Weights of a small GPT-style language model, trained from scratch on English Wikipedia: paired heads.
Each number is 128 + 32 x the weight over its row's rms, rounded and kept within 0 to 255. Layers, rows and columns count from 0. Numbers have three digits each. The size before them is the row's rms in percent of the matrix's.

# up: layer 6 MLP up, 1024x256, rms 0.221, rows 864-963, columns 128-191
# down: layer 6 MLP down (transposed), 1024x256, rms 0.236, rows 864-963, columns 128-191
up864 099:171197090149165135187104178103091150176053096098194150113114162149086145076148143072049132090109095107143177128105113147130176124134142112085149082145101100144133165077117093094082152134093138
down864 101:124169182164167127128121093100155079094255113164109061064147116111173126111128124167165149149148144200140143166145129111130053129151151100150047134095136070114057125155158091101156092180100144
up865 105:072137120127108139151137108097120102127130153115130117127143143125129092115140174071134181114131115128127153154108195158119114129095127190117103104077126098128122110098142102141120038106146157
down865 098:070184074116080150129134126125131139131136179123175102124107152144062187142132163128147094082176168120168067161121148109174176108086144087170128126132122121157154099106165158180109117162169115
up866 108:127103093104163132127058114131134145065164165125104163101151134147175168123143074119175100038120134170137085153103156130163065140112159110106083089164112107121133138125118074119090102124130125
down866 105:114118119130135160150136141177097037174120086114115128134130108191137154178106073152153048103083087135097141119108055151136080122122144087162214161120119170167106144138152174143158107154120124
up867 103:125138130166155129127142129183135133055121152134159100156108171121017198151117147107144146128144105136139122111150171175155081163116207120144137096168121102119118182155108152107119134125151101
down867 107:192114094142083122094114099069171095153117161137124105152164139142155123103139163137093147117153108113108153163115109083180152181109158142129109144084111089134112132141071141101062149126161154
up868 098:117124154095073159128189112101178063150101121115121176162081141106143104129104116032166138129139134085128127119158136124128130121095097147098123092090118174140131163149141153159152101106081123
down868 100:158156131093126046202141175110064149184133122114089135134116119178127181158029117174145097159158110113123116158166174181171171138130096151093071096107115130125124108075114123101083107104135112
up869 096:170164150162104144145124107148161120090160146130135165148122106151122115109077138059095102132147146123073120168156141125137082159074094141139112096147191110108136168104093069106162159109061175
down869 096:131174193108128144101141165145133133196190199112144160077140087106083129062172151105051102168115099101165107143138062088082160151109147127135120124126131135133228136125129175125135106083141166
up870 101:175154113102138092151148149148162161098111146043177126127105120107051152128162167092148131072164100087107142150081110101085188141161126071105108140116163165102101124118130100110108107101173099
down870 106:157120119143125127154120150092123173142141119186161146177113147096186099107116098147160122167132106118133095128152148131115091150176086108129077129148130180101132080198112184142125162129113149
up871 104:127154117166055120134154077116178110165120116125101153137122142154153148123144044092136138127082133135099127122097132144069116122137137071071130079079127100151142114171146141086155173124102134
down871 097:060150144155084132146146144050146097043109151180129114153213082133124145066144172101112147124130201122134155073129190130145131157142145104103092130120123075107182103159162098091121124130141084
up872 097:136151157154117116123129159140114124148138196129150099144224135127137104190124111141062127114178160147113118156099096144139073123112154182157165042099118117114080125151120110088129096122143162
down872 101:124094193107080122112128118113105103128091184092057100173116160140061132126095111184094098107126115078107108144129084104142131225180170045183133095175203136167116088149143121131128097163030071
up873 100:084123081180139128114146150135180132084161111146138142088151135085142067106127087146147095171158115130114101130075120096076115200086092143169133153154143149105164145082124197149100114142124143
down873 103:159135176164139090114126109111094146153083109083144117115124143097171136098133197082099126121106138127121103137175154118182055089163159124144176109145161121205104147132084131091094117082079114
up874 090:119113161158141184115095192129141149107155129164140126092157160155142164094184108104154170099099112169126108146167175113168135160139134140109119139143131123148134160136154125105104120177174107
down874 101:166131121157098084137125109122196092100140153136116109188085123132095137166133127125081095133120152139109136121126074126127095110090081114129178122156113123131094130189114171139078105164127193
up875 102:094139132095111125110143108159090117128141147150139097105106154098122125162097117073156114159212124088184146109071173132197089074107116106149108214138171139156117113125060113164116099112107097
down875 104:100072139148120097135072122095101165134078143100153172148100098078103184106232141158166099178080105102057121091215098105179086164181116196112163131095116129147138127144156157121128143131109116
up876 104:125133131190103125121136164149146107135187147135164120150143162160204129107140123147097141113136118066123096153098127088112088138129149088158084066113126189094119078146111131148171116082101141
down876 105:143166121129139120169093116141145106157161127142144092184236138163135161184022155101117066149100112138088104159207154052151142144156154106103139124122138115090136125123093157121148136187127197
up877 096:139164088129087181112082092203121177108082130156161101117129156129153128090190129133134129128159129135146150114164088151103097197090073125085159127113154092104154115158143135138112149104134164
down877 106:141147107144139169205097119159127162072163147116151141096117121110106091165105124169115161147075200117087158070137097093163131136146185171111133164121156123177139114131122081109119151170124152
up878 104:129102156103152055157146098124063098121087161128145120104136120036157134116131165130093102153064149120135234111108140122134212098124107174138138102114084127120098127129187127116085161096121103
down878 092:133117117062125171145137114143111170141129174153075162110117119118108147149104157088182190093149085118125072155177185174120154102142110114163097116146117091086128115136083152087147118158157158
up879 093:145128085064177105186142118181121083128127127075157124041175166145125105114150122111127169157118055091098100105145116118166087159173130091072125126132121138145182108088102096148110132095165117
down879 112:075157113183171051138129143095115152190118146133097169137105186122053114121149164166134091147115186112100129123145169138166099077111141066164129130138173154146110092154097177139166136164128139
up880 108:086140131013083115101102110151110021149149091167182088115101173124109135138139128133163077153069149142088143123109142120113101150113114146134144073087132121037128142139154143102124123153118052
down880 094:112147078157155139139156120075134102112132166148160139150129164113141166179154097152126134136089076116092107131164118187146123143061120115110143171109137159090196006102110095138143118102131115
up881 094:153123167170109150129124101143114153106123095115132127102064143141128126088164136197182110121083153127133187121097146121111133093131066079084148120125154129186137152105129113100122145117078149
down881 097:116160138137160064081142124090056142127153097159143106143135085157079121104114119114134117099171102167144119148059145111169090137149105124095133179140125118055127146116131080168101120173176163
up882 105:142141142141128142126009085054176094155142170099088085078172128130121125127159168132117160132110113076170124101134158121146107138168144066110113162095181075115110161122131221062132138110165073
down882 097:091132063186097106164196123155178175115165117090097127136077169090137102135116102155091109076108143190150129160169076144098147158143144072087134085120072147168126150131142073114107127094120107
up883 099:167164164143125140192143130150119149125106086088080167104136128148071108093095138086118139147139175104121155173104142133111079048086150122199066095150160121120040131158067135100097081147073118
down883 101:169142137110135091130053183129065122137123116125130122108143092068119134106140129082073135117159130099049130163104116063121108147115141087119091088120158092152128115118125128105132191120056160
up884 098:138149056064087104114148108095144044034133197127111115141143151097157107132121135162126113174096188123104168112108126110165149125089121143123155117120119163132155135200155166078132156118092128
down884 091:084101124177189161100129113149135167093105183141106185117123128089105121177123173172134093104138102101083097111178120125106097113171115131094121158133146048097171092154096135146081095167079148
up885 102:197147214062153111156145122118107136153085134136094150121067116107120100165111122127097057090118134165119123144157098153113116152123204147158129085152143174133108132124160149173074152142153108
down885 098:094182173126151146108148108161137145145168120133129087115139167221153150128159130115126093108164127099124135048156114110168163107128160060060098108150119184103114111158089104126060073140197183
up886 103:044177100120133133120089116178047138147133172129100162153111060119087109056133108158081113094193127167117180100084134154125107065120158179077153111080113163105123131117181118089107106145153064
down886 092:188132154054139134136153109089161102094169126207185072117154191138143152158101100103141091102160103082121154151187137093144145166064074100118130143169127117185141082133084129169159101180173142
up887 103:150104121150196150116111146117128118058117111124161153095124104185123170131112068138094068112137157066192168143072148155090156151139144111133079148143167177116128194131073156160115153172163085
down887 100:133144103133097087157133110175152140104140121141088108146135095064140145180162137108108161153111140086070148135094073112161118082067180158104142115134147108097134077185181120130138068113146109
up888 096:184151112113150090106179125088113115102156169153106134121136045110121191152174111126099114103123178129157153149162076151123123156106145153090161177109142154139144080137083164126111106147110137
down888 100:176144155170104120160163102119148165138137138127114155124120099119142088160102152188126119135147151105091182160180070133140157208156119153049130186066178102100138144194098159128109158103167110
up889 098:166062094125115124116079082156130122126126141107151145119156134142133122152093172115161154130080180082161200145169176096120143077106134123140164108121181101095100128161136108110138132112063130
down889 100:067065087149066143095157116132131113194155117106101107152184211145124143132124155167081093151139174110118075139131101124127110158106181123168128173104139134137052134116144142117132140131121066
up890 106:090134189166122114086115135117150094109233107165167166155125072133119176185144139119120058156119096098071128151110226107096150129140098071132119170090155152109170091174169114130141086109141167
down890 085:067096170157155165160147179140117095081130226143183174150103142155112101129134173136099145140122068121093144149144087115153156170175088124166107106137113141072064155145163104148142143108139158
up891 093:162157160135110167078139133110140104083161135136128154132148147132174162108121073165147056127150166130086108160119102106131139097132153138182123123095109210068152115167110174139133083124118154
down891 102:113117067166128165175116131102123116145138171091126128126189149127101100137150141060085132114142096160119142127092153111150128129079138148114148165103158099186147171137161101101159119188148169
up892 102:102170146102074160115163104092167138064108163091109174054104166117093094074132103148173125080088148091120145144060203132157118124147152144123129114100142105130164148141170167164088128118107115
down892 108:119133129117127133153135144048109137079106121140172128103153107138156097096114143147104092160181161132128144061073131110187100153153097113188203130123120129108112073091081093144156152107130115
up893 102:074150108105129144124175186088108163135114182160119151173093175122111082126191042132119152157083127137131145127084131179072177124148108200064093140170146107113180143143098112103135149163091091
down893 091:179132120116098137132140101168195061111141118078143109094127153121121116097118108114127084167165158149061140111140203108141145149130121077124177114066127144136202125162118076127120110169134181
up894 100:093119166102081185149084065164128131125084156130093092186133123155152084129149109110160118133102108120109153122149127110142113113090129117137156128090118176104059132133183146119119023126087114
down894 101:137165085152128184141110180122113143164148083118124133171169126096117163135186103145053156182145106113111135143137147083091110166092162133114076134099127078113078175155118144113111083093085102
up895 098:078152155091084140080101110158110114175133167146066118079114141136125119148161156179091142165152154172074178151102120147125115181139081135098171126099124124183113120122183086124122094088212142
down895 100:119149123120100107172158087160116127149110151137146182073134112095138082097137136186098139114132106081072105110142155122109185112120136132143145115073173113143135146088147125091106135147100212
up896 100:119129157107125176114165109119112086081124198108150103130114159075150098165148142105110195092136192125129064121138116129103119103150141130081127137118156118157131153166145141087083133069149106
down896 099:173124126083143064156032090123144112135125169098099155097154139136123143088086161147155163044111119048163127137131122092142128145147064130152140105149141174108160138130152172138174090097153106
up897 104:183123154072146208151114138094120148049136136128162156131125136124129142167098176076116141110174138078125169100159091172101103088142117137090138103153113123112119083128174139136077104092174066
down897 100:159145168207115143121150092133117126105193093137128102151078158129132163083149237174125110098133118123221077126111136100155141129124184141205032109084119139186105083145157157106159161127143135
up898 099:160096099163171146139135086141133168128159115099160133162114191139113163135133116159131127123176091079158087124165143165119114204138172124144157146107130112150123176101080083119100190122127123
down898 100:124117137109076115129114146112063199117094083149126144140116094125080116154181115127155074165131124078114058116050075088149116090143152141122124096107107206072119121109109086144170118130112156
up899 097:142173229078132081123107098118074126066155097105153144178154175086138166153190158135144141071148158181099163074096145110095095151179094193163124112106129100088155127131185152124134165118052121
down899 094:116118091136052134122140141073117118180129170090145122125135127111032101113170126113171132130122114126201092150132100144134138169156137121139168125150115110107095081076116127200151135149154095
up900 101:090065119106107125136164102130117139124074148129114143132178116122154141112126105081089106158109102211102109202124053122095140176120157114134147099138147091080183192208124066132123121132119081
down900 099:150143114147132158102152136125084206101159174107108115139138110160088125144125121189170104110095148137102160129137167120162135091116102122102131170098149109146149156161168109131108103125073168
up901 100:128116121119089184124150148184121140145120127163137097089109156084164104200167077146193159170136089065104136147151115102146184116108148066115088092102125184120081152063088121162083155168129094
down901 099:129116144203126093143117106173170104106126076109158128163139172156076101130130127168131067138131171094072131142124138090100120202163197109117150139131101122144107178141071146132145130160053109
up902 100:155121173170115122172070206114146160145107106121108156097138146142144148071124147150116185144064095170132139193102123122115155177022082101094106154088159134090129169152106115087158170167174123
down902 099:125150102160109169158149178039184178105120126193122154200126133165105113168165189112148119145177059143106127080118187109166107129128097108174085080174162135131139146119151203096118138157151126
up903 097:140124073148156113136088158125099114214118170108080082114110152123184139138154110100114183115145144162155137172145129111183104113111109137132132094112135125077067086138068177185147164090108117
down903 093:105109121139109096074192178126106111106122067107177124142080174153078144059150196124130148109113166173145107111141101103103157119128145130053125121176132111092135103121151172131148083146145130
up904 096:121146113137097140155107136185109151120118159098200131144121112139071111097091127167114149092185160115136079112166131102132138169134065101077135071131118119136124139160139103140069108145086135
down904 093:118132117096083134115133126095141136093183127143127121107077110101130175139106132107176102061154134178175109122077114137187099115111134160162108120164090134115147128099107086108166111157118079
up905 098:139141172136145124147156118142104156101134099103141128134153120137102106146135139139122174171092124110166137105117100106132146142158110063160047127173163139095105075143102104140110123139075121
down905 097:105096108183123132185143179071130095119147097141114141154123128167117207098098107128130157096120110155073154149105100099162116134165156151171082087048125196123161130102132083131107133116037134
up906 097:087129055156145126152096108132147132123220163096128125136145185158191104134139138159088152113123136167139152147134142065065145063199096132102076150133111101136103078166144160153126090072113128
down906 089:135194101161079120095109153103162143144146162075166140141100084116135103112147073147131093131078120128169108083141129113123153107180145107128127099132076113101101092156138116104180115189155173
up907 098:135093199151119174104129050135133151103136143055123086121082149206143153171129106115115137088171116161159170174126123161139138129137108115156208128164101168133129077119128199129126118139125101
down907 105:132144120117122192151113155151135167066095105132059088120160124151132143166102097146133103175100153091144109090152082165098141153135140158121066114125168094114113121095101093184134179135130158
up908 101:109102196098144139118140108122126106203120133160119158148104161146187099052169129138167154129123129166142082085166140153096111128106161133126132071099072145151124111103125085130140107125133178
down908 095:110165080118150094092151162115138093118158117064053165121162077124157185152105095158135098112101066135151117120102109094155120151092148105116101118176129113089080081115101076088159131111147126
up909 100:148146127141141097129149136049070148109146155121189138113081131109029122150100067139105106040137090180203119118089122136183184105058176119096100118099148135171137160122103170114136128137080192
down909 101:156149144118116119158100088166169113100107158159104137180086125136144141044109161136150204164076135120161130150135106125092141198079148076147069092172128120123179108098087129106149075118219113
up910 104:111144136153085171102096173146109152155103149177121124138137169083143054130121110110145059144165114171126171143119113123121160195108158126127109125142116127126123076132107106113144179126141140
down910 102:113116106114146077102126102136158108116176123064140104117176111142115148086159107155181207137166101083068132171097150116131167097062163090124106144119083154137184079149119085154151144190126074
up911 097:047143125088181160167126084097158151138134140103119089119174063140119131116107113157142132158118120128081166166175119107093093159157131110121112146138184140114131145127108157140087194134129144
down911 107:097130131132159107124135122110118139098125116136138111154145108078116147152100118090143087155137163133101102171163172115145071117116198172142120163212161149127117186165151080122126147133091145
up912 104:163165108085101099166082136138145096199113150173028110156080102171169154136148150118159186157135121075082107178079128095103080156092085120113131124160178119140121044142140111148109116150146100
down912 098:147134185096139162160158060068135130065137145149117144062197117044143146192154085029136093098082103118124134143108149148104151161153137130116142166102145133108139156161116108105104205106105095
up913 106:119075128077060117124108112111060134188110094106138194143173156116147154144142089205131135131134149094102150035184147092138095185102108101061129185147072141140092121142132115038119165193194152
down913 106:131133117082196160167113133070110118150132109161112121107143150109155079115117153182107181165121096119090177161137083135111152107118118103108075121105138139133108132144126180105123144184179124
up914 102:185148158195137186148138131147162143132136136136158121095134137110142163123166069101074131121173128159090171193113097141143086153171180092117146135127124095132150081110078099137122198081145122
down914 088:113118109140126126161118141141134139166153129128171117146125166163107066083150171124193139078135120131085128108146119076123118066109144147074152118175126140208150123159163126106131161206140158
up915 098:153149157089105090146131117120113111146133085163120128178151073135153111141183078130159108170187127133186107205115192056133107123115139165127122152137158153036174143146109103162153069106165153
down915 111:096182099128137164133194162077097132135109108117140158160199091089119119126144139168130150144144140059155176123138119112072041120131063142120151215052146142089107162151134125093143067131146092
up916 095:108121126094200104164122111149128118146165083103149103167127134197158145102174075113130198159143119170131154202117120153192132097116080139129153149052080155120080102205105140097128153130094074
down916 094:160153095162100152118116099163109144138120129123142135127134100109115120171113130137076077132162115112147176068118110133165117090125167146121110155145142127091127084168146084171153162132123141
up917 103:177135073137134134151123102142096127046147059122102136114138142178077093101071136087198122104192103124168126128077185145136078174150141106164107147139095156135140152140102153099126145132148110
down917 119:139124079162160097127129127073135087135140129072149079136113128143155104198125169200096146165207120135128136097187096097093126139116118121114038105166107113100134099101136150166129125115139088
up918 095:148156084119076083128160157104128096107059130134133122123084139080128180113073167137106155107134094136148136119108179100137147099073156097139119102095124059085068123155141095107084144115117132
down918 104:124102129140222152130114196162138126148146116096142104127153151123101093098137127083150126144135139152133109143132125126143099108177158123143142139143160129137150121151077149137108141141195096
up919 096:111100164156083056103061114137162199201134207098134031179152148183078136119083112062098130118123180166126092109144080097148140181133161194176091130013128140174129061114159135172166145106175115
down919 105:105116122083179168110151110139138146105121097197109119135118127098127114076112125108151081156085144109125106153165080142129140100130116168129226160150158091151111162164107128146119120070085124
up920 105:107094158139150109109138087215168117137167152099058197124161059136136102155113103110113170153124121159164125105140147114113131162125192115111171098145197127060118111097192109161091131174207154
down920 094:094142081132120122135138177115111160161176094075119119082142104158126203083130113106127131116082179137113227126107142112138175119089138126143103071161188136150156125107115085211128158161119098
up921 105:159048107142115151111144110100093116132180142114124168074146115075145092105183118162150111157098158126127182132109096123137114121147120173056150124121121121108104147114144135146141093173145085
down921 103:132138131118171143118129146034131144122162139169136143141158113108104153195197147210101103116101174159172093105113118116204170155084142100116121142110116107139112137104172144159219108143110093
up922 096:160135143111128134062104124123135086143146197181159126106175135099154117121142103120109097096178186158120058102129142116090111115051103114146055145110096117096118165131113132121069124186118186
down922 114:108149086171098140141164085131144117103137099100093143144159189124096095140118086103154099085188124099150077106059147112157149159179127052125084136179090147147169105173105077127128150179050118
up923 094:103118094131099099180155135137096140043122167103140173162095090075145099133102150139142155064111107148079114129142172156166068080162151146081152145087165178136144117100115172124129075073101115
down923 101:140128087131178128047080129101205155123069135090173056120153096093116131122083177195117148142108131153057144149102124129165091137133125134162159142115123131175121095168168137166208123163121114
up924 100:164143118112123077142116076103118097152089055105135101064129112124099145151198115148178132125116119178164120156127113123118144139111085148107172150168104142141128103168070077129143112122100136
down924 102:099119176157145168175100139129139114127091071084154087170111081133136132133155140157105167148147110169133134127154140131139112083162133115159112131108123094083095101160150150128098232165128149
up925 101:110072162100093154148044175118120087108085128114101108138152060169067173102120127103141065141099125124129056134133080140125150169116097164116181107167128158064155169150071145093151109131120136
down925 104:131104030173108154108104156117116142110085126112180129120089188101132098143168102098164175103133101096124119156145122077138133125120157110130105141178113152136085199111107137143099142173110124
up926 101:157112077114145131146144138141142121148152175109118113083137096119117143164128160190095101179099104133039142140070148148191076189075122119126086119097109146138108125083152099123079134087091119
down926 104:155154167143110130107126069100124124159124118139109155101138129080158113113144086095151182098131141112183111104165145125106135046188090160136119101173138095124169130138137127138124160161098164
up927 099:143165131177075112135163161157108156163089113190107133086106154139139140135134089123090102176083141126101103143142087104133100176079148125089133123162074112100109080065142103114083105084129069
down927 098:104113128111079141135117142078157157101125153131088100108053142128083111134152183138161178137117128163133102156140144124134103098136082094135111172087128134150191190129139131161133154172198084
up928 095:106136074159103123125119111094156138174157121115127084177097114135177173137135104100159084183118074163136147152067111132110112159145134105121131133097121103089112131188143159089109079135126135
down928 100:161143110123124153113128141172155159134125134132246164125139168081102081121069142133132183153174123100095190149125175127137141137117112171138117174188110148123112170113176166188149184162144109
up929 100:216114089149130139140107083090134078133141168086196133133126164136128207138136160186131121126111114166108096148143172141146144134142148081108140115144100128144114164142155064124097177163135111
down929 098:088126171163067119139095158098183105138113176110071097166144151106139092153105105108158122084130151113091150155104148115136133120109140100078130133109128137144170090197085159113155083049113169
up930 096:113151111146109168102144129099133096117181128136086085155145136105145159117184138119121087121103065170097117149097095052113128099127093084133115115116144170134095144117138134125159111109098125
down930 099:116124124108123150121187135165153118112143182135213138164119138112086139134102155078130146129145161093180140147139173143146144111188130144116100183124168109125123160075115143090092105135155107
up931 097:163141125178121123213143138067112037116083168136127097124130179125175145168200114136157152092134121122086138122088190122216117122041094089123164100115121121117139141135086081132072148165136178
down931 108:169109075089065116146160161134112182132130148153084121139144134141151061131115119140139155119124122122156110099093129172135078142131126124118169165145078133132138138120081098108133090159127133
up932 102:154171062089145112136078145132077146108179128078153101141133135145114072143186105101105115134123090103165167157195176115137189153129123129128135104122162113124116127104182120137097165148070114
down932 086:134131163106157130094173137110063104150099179168126150119122127141093140119118173132132121153147179128137128127155080071107098107154145115163131082156072127139128119156173118145153135188186086
up933 097:177103133122145141100115077127124120175132097159138180101147123073138146135207079120146123172135163110131138165152160163136164109167117116082080128108174170122133151100049150127144136099169144
down933 103:090150108108168142071103095148159110170119118130145128122167134101153144097155112103046097106208186130161236124077180157161100148103133176083171180179108120174147177124112172127149125152133093
up934 093:138071113129150161091159098226061092158079130142104140118123110137153135060064110166177133155119113132098098103070113069148113121148148117150116141106135210133179098104092120113151129138113146
down934 102:138102077128085081169133096122154087109172199148142154167133079151137084112128071097126117153104199129117156105149134168131093150095134165139173157162090171109088119182161146098066130122204113
up935 100:098131153100150158114149120177100105170155141175099105158127113143143128114148162089095194088124230156131149088172153139101119139090141150124132144124173159077142093137112150084096183146102131
down935 106:113094046154117165106119187109137137123143130124141077169184116152133152162082178162162139169091144116127188109121138106131096131067100145176145133154174089065106118111117084062144129126148167
up936 095:148125155137133113134079126136136120114128176177178101125107074145168147166197098161067122113141162111089126210119132137132108127125103158147119096120172172142044157164157140069166142112106140
down936 092:144103176085109049120123104139086132137120196114113115052124138144107122147085090166201127145136170109090101117152126095106142144141135124157126073082109112114158115123096133144097138146192128
up937 105:098107090098094164086091125152135153140112094133089101211111113154119100154090146144145101148110079142111150140112124107146106127130111099097136152168126112153074162135152142174153129139114071
down937 099:169109153156128126116123071084140117203099116083114115087191129172131126169128094092139070134080178197106100164156085157118119104194136089097091133155097168102164076165133169145049104129107167
up938 100:128082108063165110118143191148086095190098155113162065173130080094124148127136097069084174199119089149096103103093131160102140181103108155148161084106144133136140192111169166149138133167099168
down938 093:141091132068193099108067148114080182181083106153162129110136088133135100088150167122103208125131140146124107140104132107110135176157169111091117166130113060101064108146126138106116146120105147
up939 092:172102147117131164101100100145117098103116112154103180128190095148082106050140157127130109106130081090106083086165132070103048109115126157134167144099135144101135160146088116155096200149147102
down939 103:150110077197093145111166178168119116132126102133117101105135154114124113167160087119096099177171139141161097109113084101154150167135121142100103104140137126169167136124109159129153136220148112
up940 098:075126092120139157126095124083134121100179171074162083166157106127140178228119160080074122080130079101100104178119155133159146197134172148099139152141158103146163135130156102128143155085154100
down940 099:162168115139112109145175135103126135158066089127162135127109131144123161050117127151111081177115143149131135114125097123082125107093144138147108131063058083158147135161141143129173166106117123
up941 099:067106084056111149124124107160116108121139134122160165221119184136147191111124136152103110153119148077074145077117146103153155159174114130113086148121147145206117101114149129125115142145150120
down941 094:125027067113163095096145092140115121089145186135137139110192123119154117131074123111185130135143152166098148124153115108156120111129152116147116128149161133105076094181129075140097085111093116
up942 093:183121194156145124131141168128168137067089110127153184142098121113092112162056119163127098131162114175144138191122152082171153099146081156089153094114131165103133137090091190082129036086190150
down942 111:116096102116134109095156163142132149153042132139142189139159127078104141126150109128083148119045122136089135130138093192171171114157202161101149088154133135089130164101109062116177143155124139
up943 096:101095111149057141132193146229092152113120138102114136165124120152142202143139127153177110105188116156153103040179117166151161149152149099068154103057119138142131112167121137152067118139131168
down943 096:130127211101074103046141199125180089177120091061127089165158116168134031141058127133113143098122112077169119111145148099169104149111130105117122074125162075131178117090168142094172116152154070
up944 103:159125103111150170147131166141100094105116164148144137155090162111081110080129127129120132120144106200073107141133161148075059142137177119099115172142127120143070125176155124141123153133166106
down944 100:066073154140172096153140125087119126109113082131175154139130099089098038211083178121143141089122103128120130101212065159158093056131115100175110139090140093123140132119116166078121108109175096
up945 098:208080096108151182127125185155151132111137134149190119104074143127080147128104096073080100132119102058090137125097117123102119080126123110136082075121159133146073082100092160143169121134150143
down945 091:127138108090191124142114139193131086169149150128141122123144061146177106150135120125132046131148131103083104091114125104140166154153102123113146086108137140115107129104099116103110112148145185
up946 092:121143112084090114149144169109150180171103170151158147094128164060155141150138141093156089157129125156164099159146119182141095190089129218099166129135133076160166139166104079129119187161197108
down946 101:158165121128114163124100117060123125092180137155150072147172133190134159077127111126113162115089104102120067135176093134113116142143130116129154150163163109149134086094160119085151064169196101
up947 098:137116167123084127142114181084135116150126193121166126166124107133179092112163127136118093089108141123072127145174139151153097126095140125138102153163152105165142154097129099115139080147145145
down947 091:086108135127079130130126100148173160127180072150175134128118111174060107138141134146131133120143155135124150127110137176149097144103116156116107122175155152096144113168075150125127096173088130
up948 097:106137134109165152054164127145117135151125132175141122090208102091164123119117101069130130110113145093118097132123193150189169150102093146149131165121134117152150174109115156127041166138136139
down948 107:097094102106091117136131144114146141174123128142131167117134098148114046123150121152112092143051118097142163142120099169146141118145076108118061150135120101116149144180045128133132091158143188
up949 109:151094134108083151137198107134174161143125159136146136100129145112157034098171123064112148142146129132101128154112139147144155203110071128081129141202153118098205178169135214148195136118134087
down949 122:143127125092125143110103103165112139073119127156110111123152120122099103116135054123185080094173129081079126126116159111133108181132115125096144106098155148170182090104131073102122083140146141
up950 096:115111074188108111182083144163114120097142173151142126133159124115117140113113158161150142151136101053123117101125123177155063147127150163093148066153134136098107125147091117099086156104142086
down950 097:132157159123140095086158180172074178172141159083164146133156110111141139147108166086160108087108126095067202195086098116151142140156171167119084211169122075104178110179109143209160111129086113
up951 102:138150134082190116179161166140137099060113098113168180123131097117141153083121174123095118106111183126127163104126097130151137111139101144133073087168123106145053121122160148104180097114135109
down951 096:165141114113150126120105082136178193063106139073108129184094096139122143177137112155099063091154133146136135091168149112167119093127125104100156137116142148098108157130149111165128136138105135
up952 096:119156139111075098118175150129146156094150127153105099126162187098192180116189106111107074210127124130159098175147110128108084112161116173157095159147115088093107106150150108136125109110139070
down952 098:098177136115065153123104201122130150155079135147153148126118118087122110083131130133121145083152163133154162104140123157103112159126142208076151094097147118190132117111144146134162146129110105
up953 106:103137160153152088075147120112124100187139111089171166167061090188177095085186116154137139139159101153120101151122127152100093146125105122072189071111110116103109107103134095158121144124075118
down953 114:101108135082175127071131052087114087118129135119082131085113106121128122144156128156150127167144159138149173092106099106125130139156203158117156161116121092097114147070152129124083146088143101
up954 095:192141126130105168075117133131096190182177089135124071174100079147136155188139105124112124123069178077125040056116154140112118128125133151143119111074161115088123151137103136146101106145129103
down954 096:129076079125112164110165113124135149055107119173156194106093138140080187136110121128167165102138121152098093131101066101145122098104143144112118130179076144142132135089148166066144175118205120
up955 095:123117150110086134100157169093076121117145141098143089163197130082080140123166120125109114130155141092090060094087043116070198135080139097106085026133129149116061194096146098129167121110121153
down955 093:111125073195167123161152154103096183139146142161155072111164170172123132102154140134162106098132145150122123143124100109116175169138098125152133153095132100116121086077109146148168130170088125
up956 090:114117109111117109081100148154160091106086108124139116122176123151119120131165116096126126179144114087197160150130119114121126200063100104122139139082098144131101113151103180111106134160163101
down956 090:125117108101036086123178102163146095115117179085172146139103095117143117105127095096139093123088115159052151131111151197107116086139108094102104147144109125147140068080113120162158173125108147
up957 102:165139164141083081130122154179156108095144155133153118135165091177106123130170196167142132111168145148144138128140158123122099184135109117099138132130139179123121170123117130104134105131149064
down957 099:144125138081150116120112070145152128154129111152113165145121105122138065141175132106144125112131095155090147101120157062153149092110179189139113144145133121086131077208089094155131108199139182
up958 101:105130148131115157108087121152135163086151077156113197194084064119141156039170142083098101067133117136139060115085088111113178097148125081135115115115175097148116115029124120106108100122090084
down958 103:199133069069157100117158085183090141113127192166154157096136134206152115143101109129114081118118104096101123120137139169076107114139143083084175192099142074113053154162078137139126131171095170
up959 102:109066183145129074132052164126141123114099155154125169131162140127090121159096128057073058112130084116119172077101173126230153178097128114148144170130090142135110122093131094175132127145192120
down959 100:122106105157116132158154096188110074102186185112119093091146096118130105122120172144155102115141165126114133165116086119128102071167111142107109152168106198133134184114194083110153075108156070
up960 106:120087108117125174149079194077138067101175107119102115120164137136145178178194102084144111177195116136108151153105126093108149165144113109136121140192189068131175121137134151097157097144151154
down960 105:101102133101124165132146119129130196103124155063121122175107128146097093143092117121121103178123126191126138127081115173114101126090122160123130098125165150126123123181097110119167104132135090
up961 100:154140125062078074110085086147159141080159110118120131143101193119164101178127088151112131132154110124150146114112146113068136099173124162098125119102160166094134127068115162050118057222191116
down961 098:134131083141105159122172126154097115132133109141138124110181137142187121117145123140147071106131140121127188135179171170135113190131174125147059123146105164163084128135113107080117093100078124
up962 098:171117102101099180134150089116104152123099124162092127164110122114151103136098148126134135089092170153138118073061130110085106139135124138177094187086166157136125130107128052100145102102149094
down962 092:158165181178123103128130129087149120130113214122146134196116099159069080083120136154106097125170142085123166124141041148141183098153192073101137094124116133121151127102147119140137125129084201
up963 099:122219119090191087165131078104148116153186115141170145204125155096094136159051127108130066102150125138132098140101160065095096140127157129135136095137127113119142143193126139102089116144145131
down963 102:147077135151101197144143160077137104135137102156106135148125091106128120081179082150193075116115071143189126144155101146096099101118110079189131186134138154105040112101132154121158128099122052